Weights of a small transformer language model: short convolutions.
Each number is 128 + 24 x the weight over its row's rms, rounded and kept within 0 to 255. Layers, rows and columns count from 0. Numbers have three digits each. The size before them is the row's rms in percent of the matrix's.

# down: layer 3 MLP down (transposed), 2560x640, rms 0.0366, rows 1718-1734, columns 480-559
# up: layer 3 MLP up, 2560x640, rms 0.0416, rows 1719-1734, columns 480-559
down1718 102:107129106122194116116146150151139099130127171178103120175146153138101155155144135052093135146119144127114098121156108159130144126172127102145183126160133143134095108132138067131100105117135133109120135102153133085095124137113141091116120101
up1719 104:163155111109131133155123140132116118141114154128174081155094128144120139134148113147129117133168131114127132171097100121159128108135151102102135106121146134155093149155108123133091109139127130127126121114102156086133139138137125110121095073
down1719 104:116149158144105158110148128134152101130148180103088120110099099127121121140139155170114120141115087123068126152105125179126128140144097151127113095122170128119132165120115112104122071126158100081136125128165113124116133122160126116102120091
up1720 107:145151159185109154100112134131127146139125156105126122108121141117102092129121114152128098103099129143152077115152136124149098111101165121098136129116133110157096132138131180160136105129122119147134139090141131136138115138140123162175116098
down1720 108:143132076095116139133152155110117102156124136121087106115111145121124098115130124161122126105154136102130084174154130130100188114099160117128094137133138110189199118116117126155182103122138174120167142110152103116147147118132182146114148136
up1721 089:137136119115165082141165115109118165124133146086143082155120098143103128107106134066109104156129130140081080147139110122133135095160160111125125156133103130138139143110097134109122103121142141154118150089113138100113099126090188117111128082
down1721 092:171134119150111136148141118110138120076108129145142148138180154140141111167123131105136121113158123134120130172165158141135192098145114149110108099109172139141156100099121142115130113137167126129139160089121130108105086126095121176105134077
up1722 111:138150125130154132154110155126104144132150118087188097160095135101152125127095122148153094086119101147124108125132132091078086139140124080138134135132152151106122146139101154142136153156135111135094113151123115153121149123128146131104141127
down1722 107:078125109129115103145134098135131134135115092117079184126118145092148147122159145164141138148134134154131113148128136121146103149078109082143149103140135098178171107137108078105149114122154186154108116144090118152102162142146117112145142130
up1723 100:120132126115123133169078147086114131129146142107103132125097113100098161114133153166124141143135133110143130109098111137112123075082120134125103103142159134142131147120153144136099147136110099106184106075177129159154132106127192132097122138
down1723 100:096146113126149162176126122154158205117191150144083159126097136142117088102115157130150150118162116165113130140167143125118136141138132119181130141113122149134166092110132099089097120124141092125123128127146170157186111101124136112116145131
up1724 107:135162171166132147175099089107148109100133166079119164149112132135156101124086130114119137091141134132110097152108119152147145155109076100136129092102103146098131095124132152147147144153116159091126136136136156135085135147132143093141095097
down1724 108:097127170150119096116152142124146167162120123114119151134149154142089147121128145100094127058135164150116096148092124119140114136158095108125105117120108132143061125117149109139111131184153130105150134151116125154083095134128124123136078130
up1725 095:128142129144139121141076156119109155145143162098148126137115152115133121148215123115148159156170140145103152115111153126115125113103102131105130139078128131137150131104089128149128121119099136127148132140169147145145142103112159147105138125
down1725 094:096172127161121105128144101120105131132114131118141144141164139120115147150146181126142102152134129139100127098118135176088154151097116107136121124116142165139143140084149131173091140130134112155147133141116121118158118112158143137116135137
up1726 088:143134122145129162103113108133160131130121179138130127128137131127099114073154145186146135169127118138184135151108078113104147156128152123129153109109140089129121104150135115112172167143122171128077144122148107145145118124159115109127134096
down1726 087:117116170071120131138155156143075110135113132154118136127126128110177126104191155134159120138147183112108100085125117101127139168145082118082129115093144111143115122158105126128142112155152074131145114121096134148159134146116159112097130168
up1727 128:188167167091097147104091111102132117126132123114156112111124133084166118114154087146114111132144101130135139110111117115112155119136135123117117148120131131118154106098167144138158108160063123094126131134114125155114196128103135118131155117
down1727 120:132087155085114162129132171116140127143136111160172132115126131113149148116140131183126103168115115096150169145153101145172138133133122136119143140156165115122156091087135140165123152128106167086155124101136120134118169149133155130164162161
up1728 093:148154168113050153120144172106174139151127151128117102144146143121115131145179082144111129135137114106137129084108173128148150130150124114097105143143146127184128139140102124113105128151110088116076115115119153138121127118125142141109144103
down1728 096:155122125121145099124145144105138129122092121133149113139115151167155092164140101158119115124152120128112128110112142146118126182121115160160149116130197128088136092129137135132135148149160092090114160149139150131111096108116103132154163133
up1729 090:149133128133117168133104110131117150102101098126131109140144120145136145097137155106167123111124137161165086115147144131169134170116126120166149136119140145128161173122127134157144144115089149137111093132127115103148118154123109132122170120
down1729 093:121132122133098140171144165166116117154135104129124140122125111128122133106122169133151127075184148120104105125144126144122148101124082141132133127118150187138131127090116114153154101123121110127119178158160125139110166131133143102108118116
up1730 095:140138184132120156147084126139143197127162168129117121146134156158148151131134113135102113148123083174166159114109121143157157109159109143132083167154153119128158115098150145149095145149102158136101073131087154134099152103107174124114106142
down1730 093:139151117137139120093140143135161114127113130143132122120114107126154177114115131141133097165137137079082160129126138154112103127113136088145129112110071172112120103152134118106124114105115083099144125096147112114189094149154108127123150141
up1731 106:125112130134078083185096160080149144144086108166159123118098130074164079146130111145165083106146134122102161118100113072065086132110125083157155103120087133120113110110109121135171150173099127131088157093079132154147143132111097122136097105
down1731 102:113110147109164163145125171126119168154107159119172126130152083099134158168092140164090142172182159114105148157114083133110161137058182136160123135147133119132129095157111151150152104151149125123203128090131096139094147111095149181125109150
up1732 112:108164115105153095091082154118121122110146105115118120173120204120089135096168120123094138081182129120158091163080138111131138149163112101132139108107109112123099130105143174179161114094122147141126133112125142128089192096143142123152138135
down1732 108:115131106111140147070095119094091135133109106134126163120135103157107107099106133167091135177179153130096131145189105149141108131129143157150114101122136114129130139156106116198151113102097123104139117138139144097130113164166088113125117108
up1733 100:175122147155165105138101133103129148119103129122075124154137120113122152135103128140142136093184125168123156100133122153174109171105141135114163184119127148120127146190116112180113101126083139103096104151140107146120127125105170151114139135
down1733 101:149137096112140106149115117088140134136138128121098124058140159136103101168088114139136141158105124108128146118134123098133170145100164126153132080142128159139130104122124103153149130103137139118131112112111111150142072095185146144135160116
up1734 096:113155134108133134172102106120117132075155096117112048141147124120114086133111128154131093124113117149133122116146143071117147156122136075116132134161076164126150152118147175142152142147137129118118159150138140142171138147140143150137118130
down1734 095:105111102120150121092108109117160110171165128112112148131137123116125085120122150123127084139106159089164148122094131136140103110087131140158095146077124108116131141138103138118089149072110119110159124172157162114159154143102135118099138104